Part of a small language model's weights.
Size: 10 layers, 3 heads of 64, MLP 768 GELU.
Training: a variant of Muon for these matrices, 347M tokens.
Each number is 128 + 32 x the weight over the matrix's rms, rounded and kept within 0 to 255. Layers, rows and columns count from 0. Numbers have three digits each.

# layer 4 MLP up, 768x192, rms 0.179, rows 297-362, columns 0-47
088067098183034107092145111170179068094135114122159108082142118110090103097139184184072133173165167112110136099131083120128150184133036143147112
152135204097147166094084148111114113163149129153089178142131120150076188145127185093157160128098143181074121136173133144152173071041072167132085
082115091145162079161191119136144134095099118155118105135160068156058152113119167156179142119102127122156152045082155119235139130106136159111123
109122119123138135092154070127141154144132102145109136183082116173108162112156142086176076156123135135100123085148127134124122134129141121123077
126068138104136199148103071140150142146123142112108089118099136094160137106158151127109149094117127160170093145153143162136148158088144133082115
085111096060113126146144104188135113156140145135202119134148068111111159070126117156115071140209101150159124095102059154119124121122122118096124
068131082089111157098199147125150121125111168097119108108157123083173130087178171095146122078124113118085098130135071129178114104175137108138150
144178129079107112142083182150146123135140112106148126143115153077123176056162093158157120191148137175211141095082128163165118141121135184166114
094136142112121089131122149170115204103126085065121126141162137065190115122116110148095111154135193122168170105067137085140162116131098074143154
198135153064068156153140172120122123141167133104129171105169121110102081102147152188113111191138183146039152149126105120179157102131099152119125
143138113116075157077071188153146173148120125115128119071189175144110160116136128104113106113134117117127106104177194098122096118064133139093139
095161149189099216148160145139136134156135145138148100160100168121112112131080093054094068186062141132169088180150110100089107126115100152164159
122124136119112165122104133145148129124121136120199083142127113128147163162091203173075125126116134059102113133172170160155120122153117112120196
084118128086109108156138158107116183050171200138170133091135100111102166093096158144142119102155061083134121140116164141101134110165156125140151
109143152091138140115147104129147100144116158085143142173115106136159146177153188174099087141152110051120107149142135199221188136121094155143074
184166100137138089138088092076189146093119156150144139129171120072157139028145134151145069129131125173061154088148139111166096110148011152094120
139114159055139120135149100208155113141125126173113149155179171133137160163104156165113156111150171175177207151202125113123149139113130139123105
107128142119149122114095124155143094127149115122107134176112076123110129045114087113129118107122138162096157114116171064129101181163130138140111
131079182093113163106157150185108115160093179112144090134166189131114149120168153091108112111101115088141119156113118164119168118120156186090137
120135137111074098163098170161145173089111086111119078092127145103134170140115133181151174136131134137173116150151096202174084099111143133131145
112149041087178131145111125130130100150144119134176102091070164129144173142136144112143110165102108167110130131121157114123096156085072125208182
115112137155103136162120149164150133102196176095105119111168150146071143099152102114114105156094145150163194157159149132117129075078173160098160
129111166168126148082150127169050112130112131080138123145091142134168141121109061089164117117137126164134168146107143142141118090123097118132097
148101099082085060165156114089110114104088077102123112111165093110117157111102111175093112107156093088112113120103163159149143174117134144115120
140092182117159104140129087106108122165149088141111127093157130135118131064133171145126077107113124109170098155116182148104097136136152145115121
149126122157048129134134173123087116120144114110130168136056064197149127152111113122135146166170136128123168113107138115135121114119062124142098
054118081065140142132148154130145178189114162033167150161208109157130140096157149155113128116096157123153170187104166099165140168126089180109212
098137070115134143144101123131090128120110106112127200134175157041148084180143117147158171133127113140169064144180114070120154168145152091083112
146127117084107099133130068189140112178127104170112165114096113178155153153130112167131135116116156141089060119144132137149114163119109147117154
162096164125115155119104122144081155162089090129148116158121159138178164118173115134126145137109114131108112125081118084099113154180189148130106
096150093130181116126075145087141158119131140132129174113051112093111090093117132132147100125105155091184154172087094154145066141143079084140151
134128097148082104188140174106108168136111101176117122113163046137136125103100179155141098070113131165170060153181114081152079089108108141144148
109149099144128107090075128153102165138129110156111154211145119098132126109135097124147121171148147131108120108102183145098125186144120183189134
109088163079115135106179147171097169139122139074095121091088081146127150103184119110099150083176149140183130087162185080150154137177108120031166
158113110170120130148106099087098122144090102072167179137148155144185139134130148127163194077114117164180145136098117131184148099165133112101139
149106053161081190150112139159131144157173064125154159101176112142141093106092144133170122142185106147114163062129148139099180129099112110140119
134114107135097146121144157154141159123116106108187091109096174082083137187087119152093164151106106066140134167076115125202119062092131112139088
100150089153139203163145105088119066150104088081151131095138201098044162096151135127095086121085163134122158094145159161091170135137092104165152
141157187147162177052150067141147112109079112136084173165072091126120171076151139115169077119164121110212143147124075150154107154158079105135132
105108160060107194129089111147147115118120149100136148131114141090158150142133113098120122177151167149091162184145155090092129200135117165150150
139152103168143153149137110107175228126151100161068117161138129085070146145096118138116182131048194122101120169172094184102117166163144131160098
108088118175187121091090167053114164097133158087172164107139127155165096121117090138141089165107127117162174123115135135157155121142114150116123
097166153111072111135093150158172091144175125177117205108123100151092101169087079148109163149132153157107158101115161049118146156131090098132110
153181061131150108133089154123167134155114151120112150100114144165088156169086117152098129117155087176162125110136111135145028102102166158168078
184188170107099141137094182086092131158077146140173167145161163095194108126117151134077195137157103134092144122098119127162123167129048098183161
141116134181106178174190158126180133067128084116136087112088126121110130119148092096098132061105122106061163152100167097084120130152149157198150
162124150153126172188080153063170174098068046086227114170107140140111118141138161134192143115123100125124128145185067136168119118152144122145162
100139172091156177124104145086132129130101097188135104127153092104127120097089113179106177112090150202121175086153161101112130171142072154084154
125112132118152097180139113185109108073081171160135141140088123074162101143148142102157109070131092185138106147146187120084100067059078096099188
132142064131129119150119181093177154156126111128155116127143077129131120114127167136173176187126083144058094142123149141166175201141165115100065
126097182143115118105096072140128155133121134094107117147070115164092146071146051116145156158138150151127124128121168166185173122133137118102126
143123106149082111086091127151163141118144158181159102128148125112106154139155090103137097119119119160144136113141124143129168155092102132150146
071124167118157086116134116167135106154148108129097088139147116120127067119211175106129113126167112124151154093206171127086112131107107107136166
083089121124112099051074115163103112181165112151125125107100133133102181132060148087103148120128071091137117145145128118090129172130087137178120
118078103092127094078107129147123100184099064139116163193100066148192134149147111145113088093120181169123176061186110086110140187139151098119107
162149086130158118088110115126159151100123169172110111136130149135111188133106188131125083128109186133113133093142073084146172095163118107054178
160125134116141135095072167126126155154117160120161159129143189081171141080116145180111104142111154123100182141104131090104165091251099140124135
125140163222122145114164146150116193082082171098111143149132057148158136123081130144137135134093146180138152150124120082105107128084139121078146
139179127164156115139200105150126099108115138158138084082170181133161145061140069142115129147185114151136099089112154075165119113108112174099121
100102078122136119065160153128095156148115108075110139119154167090148127142066164109151045148178125073112117084066167125130165175097150133165109
171173118179142172164139132151166122153182113113121152147103150121124132153115162152059081144058120088137101116181129110104161132127134138084167
089118122227109112110119106102172152104150090095126133136131078167132109127136166099056180108148203110134170153081136086174161164127095185146162
111100120179195101123174160206121185076083155100086176107087140092126179146126153132131135098149080172127106153108132205121167138135138062139156
161111112111129200120096133091073167136112075140085166079151110169120100085161141148124203193106158119150155116160131138131209130103044123167138
123094149089148157189118097109135134112193117173126124155192169140144190104177120117145124121154129187132141123091126119128103133165067159100116
144129153079164111118140076102174116169085063093104217106125163121151140116164110138169097205129084137096068127125156080117130126143126059184149
# layer 4 MLP down (transposed), 768x192, rms 0.179, rows 297-362, columns 0-47
120171162090127148104109111175095142104151088117149092115131093141124132158123159094157138098137127102125111116123172150129162130118081148119150
061146163060131173140126134134113122153174181107167139095128189146121121114154154094109123116155136162132074143115094110183091077117120173104131
143116159181127142135119168123133112194162100058146116186135175100075134152129086150077074081069144142118136153077129080161201119126137159137140
163191171144121085098140135097113119133125111168149161144107115111139126159095139091152114125154125134175106052142103154095124090131116116114149
156131101146130073113134101126134086146130146173108082150132103100122151095103155135111071116146127099092129076110124146141134129125175138121149
070091105154103100130078190107117122119141075164076196117179108024101172172109151082113106126093130096156117119112115154201150107169137057089137
111144199142061102134168152097080137115174150116112125163143114180152093091147099120111114149124230103149149141081068119111069145069159161196141
101099087163175131134171104107117100109118146170152108119149092113166103191106183124137145105108164090100126143119105073069158137154132086129169
130110127089152106179100104113149144133185115089132139168134098144092136104154120143143063147176110137077115160180148164086148104145103127174047
092146064110109150142053112132186170142160112108088117118098175155124116187184095131083078170048161123169192117159147124094146244104126170156048
131097147187136108159093114149149133113146133141105116183119127070163098146138067074133111132125145110095178183136139144157129181174190141121123
081132165129122110095137136171061085081155113084037143075111088115145207140134205156163121148148126181108140153156118093075115114155159119171082
118140089144079170095102163156134179152110178118112129157121116177114164149087207222109138098180130111066130131152138148065148142130137141092155
174121152129182103121134110147123124146124140109079167137093137147144125101099129164149114178129130150098136124117165156168176109088130091146125
200100140108106132142145150121127158085056176095076065088089116167162124175078161152108103126100152138094119145149056130148137153164114089114150
116149149200143152078168151099103130060093094154135166200186106149125164039063155114055104123050086107128140104075184103118153097217152122108129
116103142146176101120119114113153168089108175157163146067120193172116135109073181153161148081123120104104105131158125079117128146136136115188112
128108158133149122167180107123105085123116097098191154085131162190077168109092142203156130128154138121125075140155125120100069107147150099163100
103142074151215094143138142141145142161134131117190147140138162105169136148108162150130186096103131091106104157145138124108158109135147188128067
128078149183122089089096140067108089112147059134150123136120136130146113148143131131140095121126155112102143155150096151089132153095166068128117
136119137124083127125170153149166234164226104142152153173089140114078124226090115190139088115138104163140212123122107136191103134119107093152165
118125090122161131129146059153110136110105108117116096115108164073136137122146099131133104143151220163119125151112083157137114104131081162143116
156179140146114117126121114084187125082123150150096147117191118156164120134151073091119105098116150097143102133118135135131124132126183122116121
142160139205119114211143085109143156156115103116179126128099105123106130139142175109093182144120103163096152134063108136121088174112119122150092
165085119092163163114119068079094144142130148090138074102090096148112116132156159118162136062096109102058144114160086151093164152152104074096152
125126114137122158159104095149083133135053109085138110122167081148170124111131114133115152132110115146151105146162134177110163109144144087132118
135108154133098136132146067139146171118138178103141151138153145104060113125125122087120096129123128125121138076147144131135098124049103160099136
118095097121155080138134125161178090120207124122074124089097093143139161126082100114095135132142128157151155057109140135116124181114079125101090
137106178172145145124122092144217068157170227164100155052130099071120103116169102111047186156162155109133147152138202118141131133094095086126105
157147095146130078082109101127108135149071187112160180112121127127121084132133132060102100142123142096122092110147089126145190148087100096180099
197132118083152151104128121140156166114132137081147160115139083151104123103110160084161123093069135131088133170098149082124107112089107111140152
127118167118127129143126132144180110104070150105119059125149129170151138120187157155131184088136157122190105126131129082108180141124182181128066
116148112106083178175105107082188038173093157092143184123107116157159097135135142154050141067136161094131138102152089111168165153159135123140160
182140122110193119121059146104082093126146047133167116111148093110070157155067110154103168122173119163131180127150114155101165111147175185163124
123103120129140076080104127191118130120143125165083103117153140166112127134087081131120093134152140082067108076156160120093139134088144142109115
142093098142104138144183050077156102164086127179174098152096170062060146157151134094157159180144119158067091122081121108102058101198092037155139
209176148156138064177143102103112067087112132141119180148153097140136084120204075135088135137163127124078092090141143146097112098160125203109085
120128158099122110138115088123092078112078119195139133177147153127137154140119173092129121113154108153107162123111146140113084157161166140151118
187133110123174147154097142152082100076139155147103113116093153092157181148139105102105181116148121115138094147144105102135134106154149118090158
136147136145156189142103136150144123133155100163079128112112116140110117131143108119078136154131077133134145144094122099107128147069187148119174
138037197076117120086158117141066159059093145124110099120124116099103160108137191093101142166154131164135107152101155109099114124100181081110147
088129152114134153105162058132154117159107094103156168105166158124141142104130150102142154146107138153152092142071145143150166134080105067117127
086178120070129115062172112097115117134160080146166117186172170138108131082117141126139107132128138154202135124127123146083103135141107097128148
105139114142157106112106111100166064103165091076153073114094176135094189166162117110125169115149173155148081119163089148130155098163119113096128
136113124094137152156130112119167152144128087090082085106086131104090105190154131127154152123174210104119124134099125059073131111120194112114138
146084099162104143107172088132129122116131151129132131104124175176129112111091109128165121186177142073082127167145106116129156095097133122143124
069110147133111122161121118116152160102124083097186130168127041127100148148050188150139088083083156078143114138075126156155174132110094099109145
135111140112175143157125165096112138097116174155126129109158106106152094135156166096168140156169090108153145123066183131115136073111109190062090
117123153175156142133124137150165156133098133108166130171093115094134117152086076113194175108081080100128107145135149132112221143096091185120110
110135166155183125148104194076094148126099116132090119133082099122126130143143175196118131120123091118108135161118093161078155175150103063108097
174160127157145141166119087130088139096167116108089135138199141137118116064064147148132143156133116129115065112121192148169102171202166142121122
152112159136195101168185133060098132106122103075073130149108169140146115109084159130099136115134164091096126155096103102133089100139183134083093
090125189125134124115102187115133140147121086170150083124093092154137098153075119129181100178107112187124198096153147133183093102107029089126125
125111111126081132061161168057107126080124082109116080083116151193089130078156103143147080162162046133098122154136086082107114178128143135150132
134147148132086087132121132098158113141136138120164154100139178091109184146108126092157100160115098115191083150121108103159120092115205155158115
133108093092230182100117128166167161156147088146182164218105150129093165128102185134162127083117107133124091113143118084147081098129165100048210
115175097084207169157147150149133147094129155115136142063161132100118120122112214129095113119093111134119084139050093164169160102091106204155116
101133162108112088139150161138145101152140081109180114147111171125112130142130087076150124131136124140169136123080159116128125103123136173189135
112157129125109119094066102091158100145153107130121085166134181119163078126099127140111127169093162147180132128088165154172108176072132165129123
170111091203094171149071112111061084151099123157147147086132092123116107145156138127131084130136163139137092109160147179103128150105164188146118
158122116077159128132143199120135135109131145107182050143110180194153113103146146169131088157068078122121113103161119133134078189193121125088114
159125141117150148079093140135127116098129110122166100099120084140100147103082151143128121099134135106108106117145092134119066088153117159098095
154123073120113091152080118149144112143173086165133128151140139147074136165144123102124115138101106154103181149100086057068081086100160153159102
107144094131069079165143117134112125168131173131136095158084120152155130123134177147114067184191108118132149089163089161154137125110087153118153
106112144077112125107177070195071173158087102093112094156179123111150116170099113125123125143091107106172106105174154135137099130153113121126056
115111105094156119081156181163174161148107168174142152105100133151130081175132119117197182137118084131090103117178136140088094129086154136176129